From a checkpoint of a small transformer trained on Wikipedia.
Size: vocabulary 2189, 13.9M parameters.
Architecture: learned positions, biases.
Each number is 128 + 32 x the weight over its row's rms, rounded and kept within 0 to 255. Layers, rows and columns count from 0. Numbers have three digits each. The size before them is the row's rms in percent of the matrix's.

# layer 7 MLP up, 2048x256, rms 0.0823, rows 1585-1790, columns 64-95
097:160161070167097107137133084181074190095158125155132166108128083106120112086195153136118157094163
096:080123111147180123219143084142048148155081100117138123118126145160106154162191167201160169113031
105:106096100093105174050050116126150174106155137175124103089130096152157088162144099061093181101175
091:113090077180110112094128148121105167157189113125136169126124121166167135125111111167090098127166
098:143147139168159145148143086127117143143078115185160062156129095162186131136123198127101104128161
102:224105058174126077133194088114141105099122161138166123147122142129123145107120209132145114064097
103:133203150156075113127123166204140123080149114132128144116136092118128143156121142128139130125168
101:168091148145147119100138166112109141143094197090111146118092093184135118184138138122121141125144
100:122161102153146169147130150126162134132138141184170139170132133124116090152143109160112178152132
104:143163138124164162151149151125100152123065110074103133151127087117151106087157159107114121101145
100:115170128149102124152165082115132119141149175177087095137082164102079175144116090167155160195145
096:128109130057068126137148183130131138112141148130074126168133089167117081125114150121057098156094
104:132123168117110104128155158143118075191123148129092107147167083133129110132094140106118136110116
093:110093133115171146080121157193144148118164139169166135116119162129076137117122155156128146077066
104:175086185136126087088143125156145154127143177111117099114130117120105047156161114123074120076148
098:161127145129138134103170144125118146093100168109145100093113086119084140101155121150136062111150
103:114092094106175132204106119096158093133164124130182125117078120178130194141072110161125142081181
097:096152121161161061162196085148097143122114206135121144118132141189139114105100091112104142116186
101:158165131122139124159175102088130119134162134172090121164157104110186086097088114132080101103104
085:141142126122125101139126179164131136226135146116152070165077166184173133125103189071148135161114
101:139107132162098117112072125138168132096150121059119160108152152142100148139224133162136094109146
101:120116046047144121161144116161163177099058116137141107182092158138106163133127150103080117119078
102:130051104115114120139125141152080118185104081130130077171084129153135114117121145120078151144141
100:155161089160099119111047121108087150110092095129106125110104076060176153168099124176090156126106
100:159082151094145108125179097097165165174091112128144083132102124222117074202144163145158115102149
100:129146081166155105115140124022125117070099145179140074169136120160104077165168126144140114113135
102:104088158109108080108093143170129151138138139144126105130088075076140150129094099150158165163086
105:140179134138145103065187110123155143168109143117109141121071139131117124150123111109140109169120
103:159134113105101174146170147102163039091138141116134109205081124096109088124133187158091083082122
107:104194134122124132185146141082103144152074105138125142097110102184157079127135177102123102129104
103:135142084126186104103102122132146158117149080211106154088107103142106090155143106108162122134080
094:118102108122103052144106141171171103146134111155168157118092087155138123182153147120103125120109
096:070128090123101098119091127106101160165127147128102146192086098102156166102171143120171108148108
103:134180133087208185151084113103133131095135072135086135120138092129092077108120123118075121138143
102:076146139163135088146109108120103123150095154095151131152147147114182100153181158175126162087158
100:078088094092105108076166099149136154093153163160069129206167130151130078167142117076044121139150
093:123142196119117116102134069127108085154127120132113129081099128115162073153147119143087079147105
106:171146168148149202109163122138156149102116116136156122104108123165084106109154180188138134059102
099:073075133116121128120112158097117102156106169099136083086160121178143104091118098143100142199126
104:155108147130148151124090131122162111107140165107156152145207097151135187170098073136079079148159
096:118175094177154098101140126166083110181131129126102083075100117091181082146165114182158105114086
094:180097116134134169115096166084096119135110122161063135125086092130189139147117123076150089095101
104:174057129156101126083190133061080105128172091106191138141120168120118127166130117150134082141150
095:101175104131113146177107081127112129103122093128055098149137212103107078109071135118076115090071
098:144137104186146151153113116137114143155099160103147095136108117105122134135097161106104050166179
106:120112109170114122151165143210080130178176069093185124124159076173089147095114174133166096137177
099:234150120147086149062181152063109063159159138164138144118085106094176166128167113121152125164127
095:081174170141170105079101087130090101049107136141156140141089160175147184135159143136139145115068
094:116105162099093105033151090068121137130094112158069120162166182157181194170147146111082142055116
100:135137146161084180123126106198077128109133096130226141121122166150109185128133137107124131120136
097:191120076044127130128173147103164098148150148132154067134115101130065141178078124084106082119172
095:167112103086093141130128154130140121145093167195136124100112144120111073133122106148157109086149
106:084078156105162088125135156159113119124127165174120147180148130133148107107118116063171079114077
101:173135117160131107157044136102161151179153179079088161088097150163150126112131055134105082108114
103:110085075114106156103114156107187138150108165192098151131112081108083111109166102174138103130135
099:099086127172175152115085072084117072063097113137134098138151128132179131086122109090066139096113
102:136183094118120134113100143106064144178162108115123149158058093112095166176179099091102103124111
104:118135121089172105153090143158137140079163122063078150146096087128138103152162208144133102158073
102:126117099139154086155133095118083180156180161138151171139125138164135086136161149136167164109106
098:122112085118089151153110158119089152096159087112128120131097134155092132191132144124122105100144
098:093115147123102100098187120145110152124066110101187137131062124088122142155122146151082102060150
097:159127139130110097083143127114098090095082156122103122137117136101145161113118092102171103145147
092:142136089114131107123058127117091143140128152105158087120096079121153139167081185119118141081105
099:148135108140125111096165118110161101125155106086165140136086159076140104141150144087168088130108
106:139103143082141112169135132143080162164108053121142102161139176134131079076156127120110100045093
095:135125142113122086132120117145130208132147129221116100164099102166139179131113136157081114140089
102:120114131203116086176096078116117155115135108132132126145115107149139131133104201123118093120164
098:132123134162124165159094121146164078091087130095100182145121130069130193092118177144116067137114
097:218102129126156163035141162112152170129110118118155118145048097124102097115052150126151082132156
101:117127130141076129122106144109097139148148128094154133144104113105159106135124175102121104144173
098:129125152147201077127112125115179138189171098110135170118141134103187093101127164090078111154108
096:087116175105083069135147123161120145123141191130085134154160092148104080127158169097125119139180
101:145142092107139124107127192154150132091148225183168114085109145114085130087119179100097152113155
099:180172209170142181091060096114124152081157129165126090074157154128135130149142141145109162175078
102:061131157105122112162149142149129170137148130134112179081075136117088128089101116089129094131142
095:147132106086118153188180091084159121125085143087149093101125136107205111125125120181120132158170
097:084099116105097113081141117161152095157164080167128151101128126170125142081158121110167111156115
101:140102102172086088151069137153154137139155102131115118137123144098114112167145104171167146094107
096:084092158042188116121155080136124075142136083119056148162112168092141082061138153083144169134100
093:115143082137162134172124135096171044121128115145098179075103115133164136148137152121094151118179
105:166163152156105104156115104099161079163145174119128147169120108128157167187183104158128122144105
100:085117176067100188136119189075107151099130155126109098094128168101111181106112112123121192152134
099:166099154135201112144136100128137134118185081111113108129128121104134160161122134131145089114122
097:105145087150160097129114123139084100142118127151140117149145135099165154142132101128094110193145
098:130035164123105168098142111187177110147108189103107121142198150154142084109167105057194132118114
101:096124130168124048115204041148110120104114192137139097154136144089158165110136122218132091120140
100:183116128135142026120210157143142109136135112149121128115145128158157194105127114122144120149091
102:179115104103148089118134153176155084168171071125112164099124097140092105174165129152092084079087
092:150124162118125109112133157215115126109133101141160144139103113156130130138128066122140135194055
105:138090156123171128097121077071147148143157137154182112082134158137086120134162059135132142194147
103:099104131097134145162198151165091080135163194096163147172125071144103110120106181158086110099147
101:203131140157236112107132124115104146172129186093044099161138092109088128167096134137105128160152
095:174098109096108200124123072079094091132172203148151179157167078144146119101092116144164122069125
102:169138148134116084115118181155163155119148128125108122159104131202101134150118136203085062129142
108:066151131187114158135069101078081105113106162085125125172142087099119140136089106090151128136143
098:108165090168084135141092157081168170145122121124122115111082128121085118116108184203149171133111
096:120135127137160147118165112135120137164189166123140123129138102171169143162148190162124143133139
094:088190175121103179169142167104107152105055086141087103141133131110151112130142171111126108129078
100:104155120147139148162183148146121166157076158151138098090171141166072135129081171139161135080108
096:138079149180120090077118190131183123114136170172114148108137163158149133093113165143153130149103
098:131135116165125117184154141084108158095077068203136112147187095172138110136088048093123099164155
103:128120136085122143165104103175132115122100159130118106108187101142148131117139174152041131077079
097:197094152047128132129131156120126143157141113171063159146166104107202175129142162127133130210149
098:126123163144160027166183091104168177197144139077128117085079084098153128093116145156113113092130
108:076128110188162144181116131125117108122169070131169123131167108139123105153119106158165190178087
094:181141121155058143162142089105154116158076109106178116131069176068161089132174178095144064057071
088:115087144061130120162087173131132157108131071082096120152118174061147132093107171114060116137115
099:197098141125124110108123149141141117180077092087180134148087085092096136123164102149149086103087
098:115097128123107094154070128123156146078118140143134049119143149160122141125176074114144173074112
102:164087126149142171107091119121106136138149141157126097137101072073165157165139093099155099149129
098:081139144137093141090089133156171129152144139151129104101149097181116142121110130105111093173090
100:147111081065091085170145129130135187159047122132103165167125106100123166109131103142147095069167
104:146176132160133102137124116164170158122108141119099121150108154184147213152116134149174107121023
105:140118107142132100123127104130156178147161181156187092150139150131157170109108085115108105091160
092:128149088043140043118124111085151097102147130067149157116052164112020158125071158177085083087163
103:152120167096158105109159103119159083182144143073073131128092103058147094189129130134133114142169
102:124131180137075096123137175165132098210132035118077141155049050061155085179115142153147158146142
104:174122124164116181138116107118139126064114127136098155136101156046165055099154142119077127184160
095:140108091084152142079157092158120087123115167180083101086111115078103106197112100130105181039143
106:129079176132171121138061132168147134139123073157096151123152095138181108135127129154149065071171
100:104140096169129097121082152078185157167097127162112146098125139152112164110122157182092144160148
094:125142080168125109201105120127121162133186059133111140085136068177172187101134089092149072066180
105:165140049106159142060086157057182107177145133157077110114132132166148052132155139099103105097070
099:089121118200161149136141143113132146126159110115125137177089163131190188120155091097175149104093
104:061106091136178160126146098186179172161137175191155114100082176137131114141062138110082151178202
102:116173164045130092103093139150043110100103069124103148161129126124149140168128157180129116075109
103:088133103157146102118098079148145112195130135165087158125127130158148154139134152138177164119129
102:130148136189088112145064117106100125157154123175143073118127103113104124102144104121148148136136
103:152155064112200143149092205142167137108163127087136138095145131158178112131076155135104091136084
108:072181153170125151111148145149159180084218095110118099127076138072098165126088138115135111050148
092:151164131138100102146144145136160137123139176101097137132143141181195065203139163126091147147124
104:161104127096113160079102150113124119126183084175166088111130110081123158053135082117197131161169
092:163142104143122149078155127104154091113121107211208058102141123147141103080153137172105144102120
090:131103113091156070129125150122104097119145159213086098079138183101144117133155179156182121164141
096:137097157112150146130215134171125151191093165105156153144152146191145056081147130143141137052117
102:203106106081155135178182162082131137141072110134130153196073149158152133090178169130103114086094
102:089129132146150144192163078151141181114157104146113138108102163158142157035143156130198124090077
100:114102175130106115161115100155074138105101099133118150146161126061090145172124126146053080071121
103:100112100153155133107120125112076175168084116135127109068085107132208098148124113149112118127132
099:115133117168138156155150134188102105130108152160104185161128087074165155121167098083163084154091
100:113132138144111136142123141132085090134124046113062169153098075172114146197156193146141139119128
100:157077041208209108100153161090131144134201181044125141168124102123133143117111101104096130175125
104:100128124128181111140095147081185095133191078115135089100130130111165183104099137121118185117171
106:134113116132151102108118153143132188054118113144111152153155167122145174130102123159114131150122
102:082156130138151084123163182089103149186167139117153179108068129141105081100118151157131139119189
104:168137131100103116082120103144160136112189101158143177159112102168109092155143172108138196124125
101:108117117184102110063070137139099141088154070234158103114150090140113168179066118149145108135141
096:150130055143118123100164148081122140112080149088103137136127080148131139133133151115132104154067
099:125149111077080130138085118122141174166098179074142104126130095132155138126114144150158141196091
098:131096110101151175181122178143123084146161129125091100088135129151226095098139127144067083117144
104:161081110174108136158128104085148145092107161107096114071183115186147098036156146140132127143146
107:123097124111125117164154093128129185116125140106159131145091142111162170144182146096108142074143
098:133092093137163120138126131085130154094107040137079135119079123065129074108133156135117147175130
101:096160116133089118132118161107145109106123190102127151168166111152061120139066158093162082146125
102:083131108115147161079137124131085092132116119127069179132121088149130120141115158098123133109186
095:147089141122150069098181134155152186112170133103128142158085114105177109127137103148100171193141
095:143124136135129149190101144191127138196093162107180117160115200111111147044193093143107118099117
095:149034156131133149161117099157168086138122145128138092091137140131167159151097164124135111145081
099:149094110181144068163095108178103115142148122135069151153151175137190126158117152091084177174106
099:164167143195119109163112141103073134146127134073062168129109060096102103149130152110131106145168
093:124069139089142123080125084089124139155110141168107125149095156125123106108089156106097085169105
100:167082108136113107125073123177139135088062049115112201083165082127161135119116138164114133104185
093:144118216112130113136138169077087155158074119085124156140084102119132113152144196083112145064170
101:142046092082135153061126082123077110190100129126117139209215148113130148103144092134085085167090
100:144168159154151108089066162091160108099073123141093110161155086104135112139062184156112131147118
099:059126210138119038127168142158140124191098142129083125132149124140107171119077165145117111132127
098:082136139200082095068149124109091096166121099235126128122113143099124110119074122127160165080143
107:136105079140139150195096133174133126194151153118122091127108100172120170139167170152088072156119
106:094115159092173149128168121129110202128144115122095125169109188112186159134076186097141117147127
100:113154134138126115084099111098112182156143083137142141147095100076151187123154190130120103089153
105:097118138109189181154112127124091095153118096172173167149116134142149123162133115136139149106094
113:135126133177122122122133132107128114097141088036119177152128087155108125113163094168176132143142
094:153158142138151128204140136129103109123099104145171111119098154161138061119109150149118147148145
099:089090158091168176105123082129140046145085175085114135138111123132130121091162114075137098166105
098:172170097066125153155146100087117125062079154113153144172086117164165090108110134144151138129132
100:148076136108034133171173135125137149148142109110148105131137110131147069158157109136160163157102
096:084140144132194101106130122133139157130136154144109175091098093058193109193146154080149161143116
100:084120153182115145159157132136152122113074120141089161083065124136107100118143166141105149154110
100:120103149149125125116153090139131110179070155145145143095162142101125169140205130138134109130145
095:105079166137122137134168092116111149128134144165135141154058168078150098127110175104114115108126
095:122151084126108092099117151033150154133146235090157134160149117120117124126146149102065130101124
102:110147152079078093089144084176164108133084098104114154150106112110150132173129100107085152115129
103:103091114153088081151114123175178100117131110124160131064143130081097131120110165151088165171117
100:154165171084103112139157149110164156133213132178075067114102119170182178070185146086159140094104
103:129205159135139116131105141142135121142187081142085190112105107150105117124192133088157138122133
100:097178093137075110086157161128115125169133160116115141194119142155088136131111113113085107137138
098:116107140157174119155204124079120121160158120166162149133117139102131082150151099130068085166133
099:134102192096164147109149089114082116142086140139100095090135137102135112146086114129099146066106
101:145129159148101141113063092151119114131110117116083193114124135080200089180138164114186160151143
101:134113121099136126104150165191151143102116128149082084090165139103173141139109126099187107131168
098:114081115185117162130097181145103145121173152117082146158120193113122122147191106103075158120150
104:119151162104143105154169115153127153154110100067089122100106088143131099157156158142147058143173
096:197104150175145101101155139111091115137101162170151104136149092121124072146148180130135129177122
098:176158073074150111098103121126159201157120226106156147130119124070122130159171206170121097097141
097:120132123151151099065084113157134136135190177106127117160136164116169120140164135169067123099158
090:117141148084104151103195167165200118097070128191127171073184146165147069111123111043087145105074
104:157137120160140124125122048127140117179146094173148127137116095105140081118151162119092094177140
083:109112175126106159061118184094061079134130090103124178080194137104164150099084155147112120086141
095:097109114154087138133123069116103113121164117107081104137135160091150137101054151096179153129185
103:182132162106069147077109128090152155128110141123197154096117072139110169139144078119086074162066
101:115153082153120107143129147130092169083128145186157082140119093120098092150083111127115154129146
093:117062134186150122183133154144116149101163110165086067122143101140164113151183155129168114094080
101:083139139134102094094058121164137126096161162151118076115128097172126154067182142147173123174137
101:158054151136131136096118114163088121114069164137197065107115111136092091208157132132081149163075
100:162193111173101162118141120139116146055192130131132128156088152120125159132127175085125060128077
098:099178096108114130126132165170080163078117096140102125104151092144129143140115222029086096119091
# layer 7 MLP down (transposed), 2048x256, rms 0.155, rows 1585-1789, columns 64-95
091:119094121143166085198116131152195057096082190160118111132102089111141066157107133078130106167083
095:157116131115146095139121152122153145155145140059156083153149074167127112073105113089134138135148
110:087095062108122037138093089165109098085098097107108070118149099142150126124122062177122104082143
089:136122111134145133144136153167119102143079115111146113146131029087192095139157126130195134112119
104:099149138073128126120092149151174128140138133213128170155166125105131119168103060082170105181168
106:114131140145152164142091180145151124074168058053104163124117082159089166160141121110186167188138
108:117134172172162067177087084122174125104134127171106151138137168135093166103114156138110113099237
093:175069167140171133110144107169132130111222099094127179114160109132116100144117041161121088180120
099:092150107156111150084164142110133135150093117127083117144140167117121140078072169165161128107158
103:129098139126116109076176155143144121194112125127109156132084125114118115103128153116134114112141
091:122120138081107097142068207139166131128078097130118151167093145105176113131104138097071123056112
098:124120110119133126109117109120130167128124137146130144118125145144132144079155076147144159149177
103:143133062102125130150134079133144094144096124100119138152148134070090153173080166112138127124136
095:071139111094119114097162121133076129111215136111124160141106086092141064118109112112123232121111
105:120141107137130107174149084130135101122129151123173162135178165146173119105113149141136152133137
097:122136133140089179188161134168177100146129150143095079132146128074121136121104128127116145138123
104:181157139154169149138075153169094154172052156135083143104152097087151134134100165078092118135130
098:134084118079114169114101146139142160095108078108133147104148104155091160128089119152112060131169
106:150134138103135089164124027120112130155098145079089156184134126156161145089090135163139174138122
093:148134099134138165102112160131177133126132084176094160157193143057079102084104115100139167128104
096:157165080148126092117149104124140111136087182179113126139173124121158108104113179101156143122113
095:168177095187131063160126113095184112199203146118110125125097108112110106155112104131202198073119
107:094123198087122118118114118117145151145116041194139114207131121099204166157137128090106142170130
102:114190159175109069083177124127163161114133161083195085132104195134192106164114091082127143120162
098:133136128099098103112072154102092124121112125152209170052191089118137075152199154099141147120172
100:138127162084104098134145195146155099140141134120112104149111172118083161116155043124143096177119
098:178142107200146202133061146139153178155143095153140116131107147123076096063158087159131164107185
100:145107080145111150115065152139101177142103092124164116174119114056160091059153108119140152133141
106:100143214145100146110175166104125109146132155081066169115114121137115134104164135157136087075156
108:157109174126140156076055103181103160154141078115187137215091125063158145109159113095084152128114
100:127153207094117159124101081152097104110123181057095207160199151164095134049115134147124109147173
096:112111139118173135108138112120060219051142124125108121162176192099198178144086106164120076129135
094:169116127100145142140182132195173124115091159149100196160138119170130069042180104139171084093066
110:111145107068098024086124195150068091120126136098070152085175175123152096040166155118142097112082
103:133147094162188179098118127101124103128108101136104112120143138138197144139115141185112152137180
100:160130164070103082095111151092183162145127126096186143089159132123142130164160136162150078191131
092:121094170155111099122137153153151177125107178162103109101139094171107118161102112188162171066162
108:120135120093135128103140172155109139070148109101097109131095150169105112088109103106143069120119
102:147135135106144117138160099108064146161160143098107115135101068143105156195163129127048146108122
106:173087125118139093163136151139110113145085108121054161099099098141175126117128142185108132145156
096:124118098134114155146095107155190124117202162126096096164102100138144079115086125105138092141112
096:171186127154165069124054149119183114199140103102199151159170103129112130144116144146144129125114
106:117140178065090125168150159123163165148112083124084147114104159174163157092156134125134118098100
098:107115106126151099150082081119187123139105131132135154082067139134097182162152078133080133137155
095:153127168095142116127099143104096185171118080238123158110101105075121130061145097123123083125149
101:156132161122186128186157109107151177107073106131064071043094144135179084098135128179078090193183
099:111119147032114156121174178099146221138110117185155092118155125101099063104078111168131154135105
095:098113107108105152128139084137148123173156092129162152145166086094081132070110114091142148119163
091:194129127172095136190188131156168126150142145115195133124088134194146089144042123182095108101146
099:126110108126125072136139175141130167098131133174108127136152123184185142141161103137131111141085
094:101139141167118122129125103093156089097144166111075174112122110134156075145118147143169139165157
100:138194106110161126136182160155152197172175130121092072121167146131111153119116139106161128173180
106:084125093167125108186133152102192158108137143189124094123107133139135192138173099142219121182100
096:109100067126116139185145162047157140124149127109175083161173126109144085122088140134128069219111
100:133166143103094068121137122146162100128129122105194112093128143118185137103116151158091111083174
100:077142105157130111123156222123114155084107105128182168137148126171201108147147072161158152132163
102:136113173113119159109093148151116147197090122118122094178139115100137183149092191161153167149171
100:139093179150133137100170137180083114102098178057218141157177129111136098133123131159179146145147
096:180087148074114094179079147132113102105128113147179098169195102096124102126142103101113154084163
099:064150183129097108080120141144114170128136135106223122135071135128165077109139162110116065101105
103:184145143155155163080157159185138161092162075098152163140176132174116132109145132107114105107110
093:076070070130143096136106113149104172207119143068169112102157167083139139132100183145146145132116
091:087139163136120156114099127122127143102134099123217128154137133097086124124170128153171141108193
102:097081129137127081133091136111097105125144147144111100134203121157109129113141171132105119126102
105:152152118111115140108137157084169101157184132207084147148135102152153160194153057117106132138140
100:146144173109195118189165123166189143064169127152119092128158152102109147157136105137095172158107
099:144096148125144114141145118119132081146101169143107154143113130197197122108168080131140150186158
097:124105085133202132136107186096119150125139149187161140084136141140156101100163079056124093108142
096:157112129139132132182049121123143131132173148119096137083155118126098135124107117052146124122142
101:096150125081078170113086134117165130120135116110203131127110117143130128140112123102081069189131
099:125106114101115199126137131139136087132148124149136188148169142076118144203133127152158147116160
103:161191112149125135183154125156122149113119098097134176115158135131126122148089087094139085131128
096:140157071109109163117110135113121104118193124138091166136132075133169178169183062152188112120191
099:161130120115111123078140158134077102104077119126099075163110130104077189116142146172155092137187
097:148067115081106111138165190098123127213142129146099104170108139148177186199128130134110140147095
088:152150122139123097066129098114078132145149107100095158146137133103112126157092141082153118069086
099:048076149143113105175160141103087107120124152155124105108092112135121109106136137129190138191086
102:097148139170065196135181089085153100094100133127160138128165163151133057062131102193165155098137
098:131165132195105136126191120101145115255087138132185139089168107122101162132103096177104105156125
091:102103168088172124094083134157113131154104064128126098105133124084137138116103106088183039140143
106:136092106043097152101138146144120178173179141105125131076171162123089173084135118111082164129138
090:161143107137138144202130105081139116100117110124121094126159121152129104122077175149089057141082
095:166131122158109099089108133038101106101134202167155134145083152098117093108144099182157143140122
095:134119089166094124046109123118137152126117127122081052080113086170077132118120142178136222086082
096:096189119159110205152165178176172104150134090112220105110186086121170177136150090043130152106112
102:077082149180099090147148128093136108182201159082126130110114138115119121136124118192101152129188
103:090162120112179120125133100127075139108100200114120099138199078169183101170169147113078110160153
100:129079122156096105122103161138175084142123126104174122097096147140163179182105154135093132102130
093:123106164193148140133129124146096094153136047103135152111179096099136125075055170126160073121165
098:165083084136125122132090128088152087122135165114103161174123109133155143167069110098052078163127
104:147115133203085135120100102167122113137114043136149107135163129113091086143165197100144139167129
100:055223109150075102125114082170163159168132123148115134164169150178103171181099122132081109152143
091:149123103151131170105082070135143073176120065101134155115096126108168142173134167089120145077152
100:089118100117121117121089103134235103172098106096153086117144084140131152136139138179117105112096
100:151077183119150092137123114208102149138177108170147137120116130173135144177095105158141119093112
090:091125084142145164095097120149174160154109047135088181115110138104200170123119163108110112115096
097:092160155088053116110106118114103114057038093135106184116129119081154130101151158092150171126128
085:136134177177092130104103135168149100087146123097157168138122126134095187135079132151160131105149
096:100079142172139167113104137161135118125140187095158142167100066155117144154113109124094132108106
107:116115152142094160133086101186131113095125104118164100125178134180097157098098114182108121074097
096:123203115139139147138147069151120104153131096156112136105135114141119189121101124169126109109136
101:136219144135136127105132097150144173118163140135122202152116110180079106130109112061105145134123
086:102093094152122148114105132102163082141103186098130139161060122148083070169115126069164093113130
100:186200086070120157155090174131090102043182100135115158136107163127128121125065142072164074127073
104:144177131082134150170135158168074194185146130165085120093093158113129149060198155102132060051127
095:141152159176096051098124161110135137180128115125120115063150018165050041145132089126156122183109
098:141191136227101185134084099096120100104184166113163151146189085167112088116156101133171117112148
106:098128079128139102199109103116157177125111137124129087143161146172126118131116140113119116131151
105:196129120126069122132133119100166111143147120115081161110136111152152125177115192148145152131146
104:102183097167189166195176168188082102094149149140181159149165066145157151082150129121113122131144
089:095131128136127079142098123169147153127149102169131139135085109089119203111129094153119147141119
100:065136107093148157133122112114118156111167132149140151139195147143112158147097168180166180147131
107:127063132115106125165126114145075126116150060133145154129147178104142142107120134139082140147121
096:136099077142133144161192138140192163216101126125055151117133085076140138119118169079161190108147
090:147096169164149136092164188154107144202140133175144112092127163130119120158123083109137078135063
106:084134147130000126119112138137152140093124086089130141115172125173056145135112120092104117109125
102:134127138159150111130150112100094071155100162143088142103123158082130113126127160097134088201126
104:102143152112068134114170134161114133144123165140140175121116136127070123085166124158101173105176
098:102103147112155131206067096183093108086179121087127071122209121100097167137132144146142089146159
107:095168112157133100143117149125127156188117169112160118139161135146104096153083122167139215140088
100:108164104116121120145117166079165149110130094158139107107216118140144159095135118113104081127123
089:085138156023098056120095113160140175166174148155139143104091089134136065122043103117170126120125
112:126170154140104118156089128134110094176117117121098130125088123054143154115070180125158141151093
109:084088087136094121110118149117171106155134160144060122117151151171192165187171119157118103107174
107:111110089166122115150179106128089118090161088122088120103162127095103145221161101124143081138130
101:112131171175162108171086117148108124111088154140163160148113136125121153123143149094086169067119
100:092126179154112069131142091119169122078179144151125183103139185064164086113155072148134083107167
105:128141157146086114173137143137058165116125153190105153093117169089088146088150077146096137099111
089:121166159125126122097113090138113144112121068110112109173115098089093111057123177121153136150108
111:104140125193154093196078184081079136073083172111124133151152120123124165111160113117128051098099
091:117110163142102101136096080106122187153065110133122124070086146131110127166096157076093164109135
106:103066106187134018130093118173128127130146114099110116092123144158162097102111139128105117109144
095:128126066061141157181112131155112147084110086149112136100199137120096112074160098105153156151142
091:070171138116135156127058154070110174187154131130079158058134130147129121161078063116104140075121
093:139127118113101112145110122122134139066184087125155093128106102129140144180124181126055119215108
102:113154183097193114142130097114094137127140121154135109056102155189161152108220194112098105146137
104:145097147126134108091143158162187154104145144155072078139127112176156164194111150160119177095116
102:128118073127131118120143099103108112118150173123158128122137146102128048090101137121094131184114
101:112088115136101089123128177160074073136122100090149165143133171127063135112105133144167155155120
101:153065160163144124072140136058138120119163123159108073113141155196130106138104186164136122111145
102:099082132094137125093055139146127140122135149152165131126152167107171067117137139051182149076136
102:127086193087112127153122164163177085093124138122101084112046112121146110145110120131164146117211
101:154148151099111082179101120158078140098173101163163103138096119140112071090110107168209085138145
100:115093170074116222107157168163140081094107097184152185156063123168126086186120127078166195067120
105:110111117145148101148086085152117096042107156083104151102181151149116148126145146115134133177173
108:092113112095168138114109116160188160116126186111149115110128140175148152170088089070086128152087
094:141065205085137143072179147165168123170110119094096149149098122180128118096173122133101112081162
097:122116116171199087163154103123131067141171149154059134124130152115114130137145136131148182132118
099:145134116136100159102187095187059126147122179118145143111204154135123116119074148088151123105138
098:104171099187151113114190150134141085160161113135126126131109066103052143105114145177166144144135
102:167097133070177080151115103087052171119073100124082155112117153115134100170155159151114111121132
112:239110090179164130139156131156194086139105098175179130106089207154101155125158159085080125144163
097:184138148157158124138129091111063132148155086160126160168110148111086125073097132130126148104111
102:147118127141104121130075113103172129138108081138096138164058106085110074136150124133137083155096
108:149137097114089109122155191150171121126188088143142194124076166170090137104099170132088150124124
093:093122135161136147118093152140147094130114130123167163093119094161110068145136107103074088160193
105:135144089095167112167143122135145134133177114101118143123142100096078132108064052124088113155102
092:101124188143128109070126133134095123170140174113129154065149131140140075089107104093104117115110
102:097148121091106097129134143102153118103122173131125072126136150137101139093181119114132191142157
103:121146102044131079129145174121111153086030125172106142037130095155079088087177141099080147153134
100:125158105190178112147174160140144131144157079142126092085139146092150138184128125168170058088121
100:149126121108117138145053117149114171133126123129152152101108124177105140106185142181197170120153
091:085111127143119192089132077160147097161172085193125160141113130072163199071123022159161133154156
092:105177135161127121141136140140183195111080153160152136152191101133123153160098119162101131141109
098:091148153128171138078145117167149073168099132166150132152089138136127132028164178166167153106107
099:105110124137100179182033143135108143153124139117188089147113099183093119077066088089081146117104
100:123135145046125111091163151137124155166117130107086138079131166100103127144137119114136112129080
113:129177086119108084126107122246181085172105122096175128132181126120123123148133164077187161111108
110:141096125125132178184147071132146096079144170156131193124141161117152104145094123156119106104185
099:151094153100123133143110184139116112146130126115118157078094137140121115136114124207173109139159
107:127116102084102120143098155061137131139136114112120122116135076159172144066149126159120140112127
116:081170064080091142120066117155145102127139143079143106091135119092104151140171130099146104093136
092:156106172118122075108097135121145086179198150106094132092147123170204129134116172103118110102072
103:098094181169113109151089133168096087080116067089114098198142157083115174111096179104090156142149
093:053151094166143111178125159185202158204177095114099129072152121140071180141168118113106111110123
094:096139118063126106105108175151125158127148063132067088138106159211088089185116127106068084153149
094:209122144136137139106131174167127074057120150128140122162108175186096173088109110184162142131095
098:139128116142107090127141112064112171125131153089154119199103149150156163064155138155166096139095
106:184120125090066095113079103162174098133103129104132127115078132121096118120095149161136094143137
101:150123164120133109135107103150142131117183081167126161073113102101135081140166116107157104088139
104:063165155156154095113162153169139112118131154109153178145104158114110161153099173093101186150105
104:105180131140127113131165122142175102125088118098069130118122107138177140153154172100127160138083
108:152174096116112099075179096097114100147150102102073064087091117155194103140157060166109133107170
094:122199141161129163150149167156100117142126143100144105130135054108128132164142089143141087159144
095:167172109161151117075083177150078152095115151122109067093080114091080115176105189170110101143082
104:158130130101108149124158187103058104118097107080113117134156167162136192092114120108149116102107
097:118163095184103067119136155186126158158113163123173155121095093189112122135171169107149075110062
100:060183135164134163148100146098101109120119102111166111125136171140113207091095142086140113141144
101:116134122155146196175121093120112167103129079110108122245107162128105123145065190100129106149176
105:188114177145104137079131135142099126073149144160174164101125192158134130074128153127161150152128
095:173152118107109150141173155151150101138101115158167144124137122094125120152146141151131106118114
099:129133130153101151147104104117153034120145079168162131148054116082113153106188132134122147163084
103:104107194070165134127132153147153107124163111119119120146118104120087164122119117112112081165155
090:147103094136081182150135160116114127095141150135080155106119096130146118086147098160048198111138
101:091132155079139127164157112104155100142120115162127145180114192157134105153132129123142081109153
088:155101122177165105119034151094090149156205146082122162141208072119121133088166126172186187164158
106:104185126127107149103151196085148110106088109117138147112161144145141154114121117103162165102135
082:103134151120155079125118079198184124104153104120127099123069132207140098127150116118141120142126
097:140126097123119050121110145136083112135166169152147122102154078161116136160131161122037135143084
103:127132185147122070161144084111097173128105152101070108103144130128132132059166152087103162108095
102:126153147133154155100108094118137157141164113121124172118147230067076180075100144139106107152065
091:083150114045093126123202140052130143156105055125140120112134173116129146111124104092125150150147
107:134044137088100143143150132119130123185122075156171102091156144118081155154106118098140197129095
101:166146100131079134094119205170155123038134126158122140158114126126175185067097155109173122099123
102:113121101130084150099138134141155176170160099134168124092126110152142121059087123105099147189172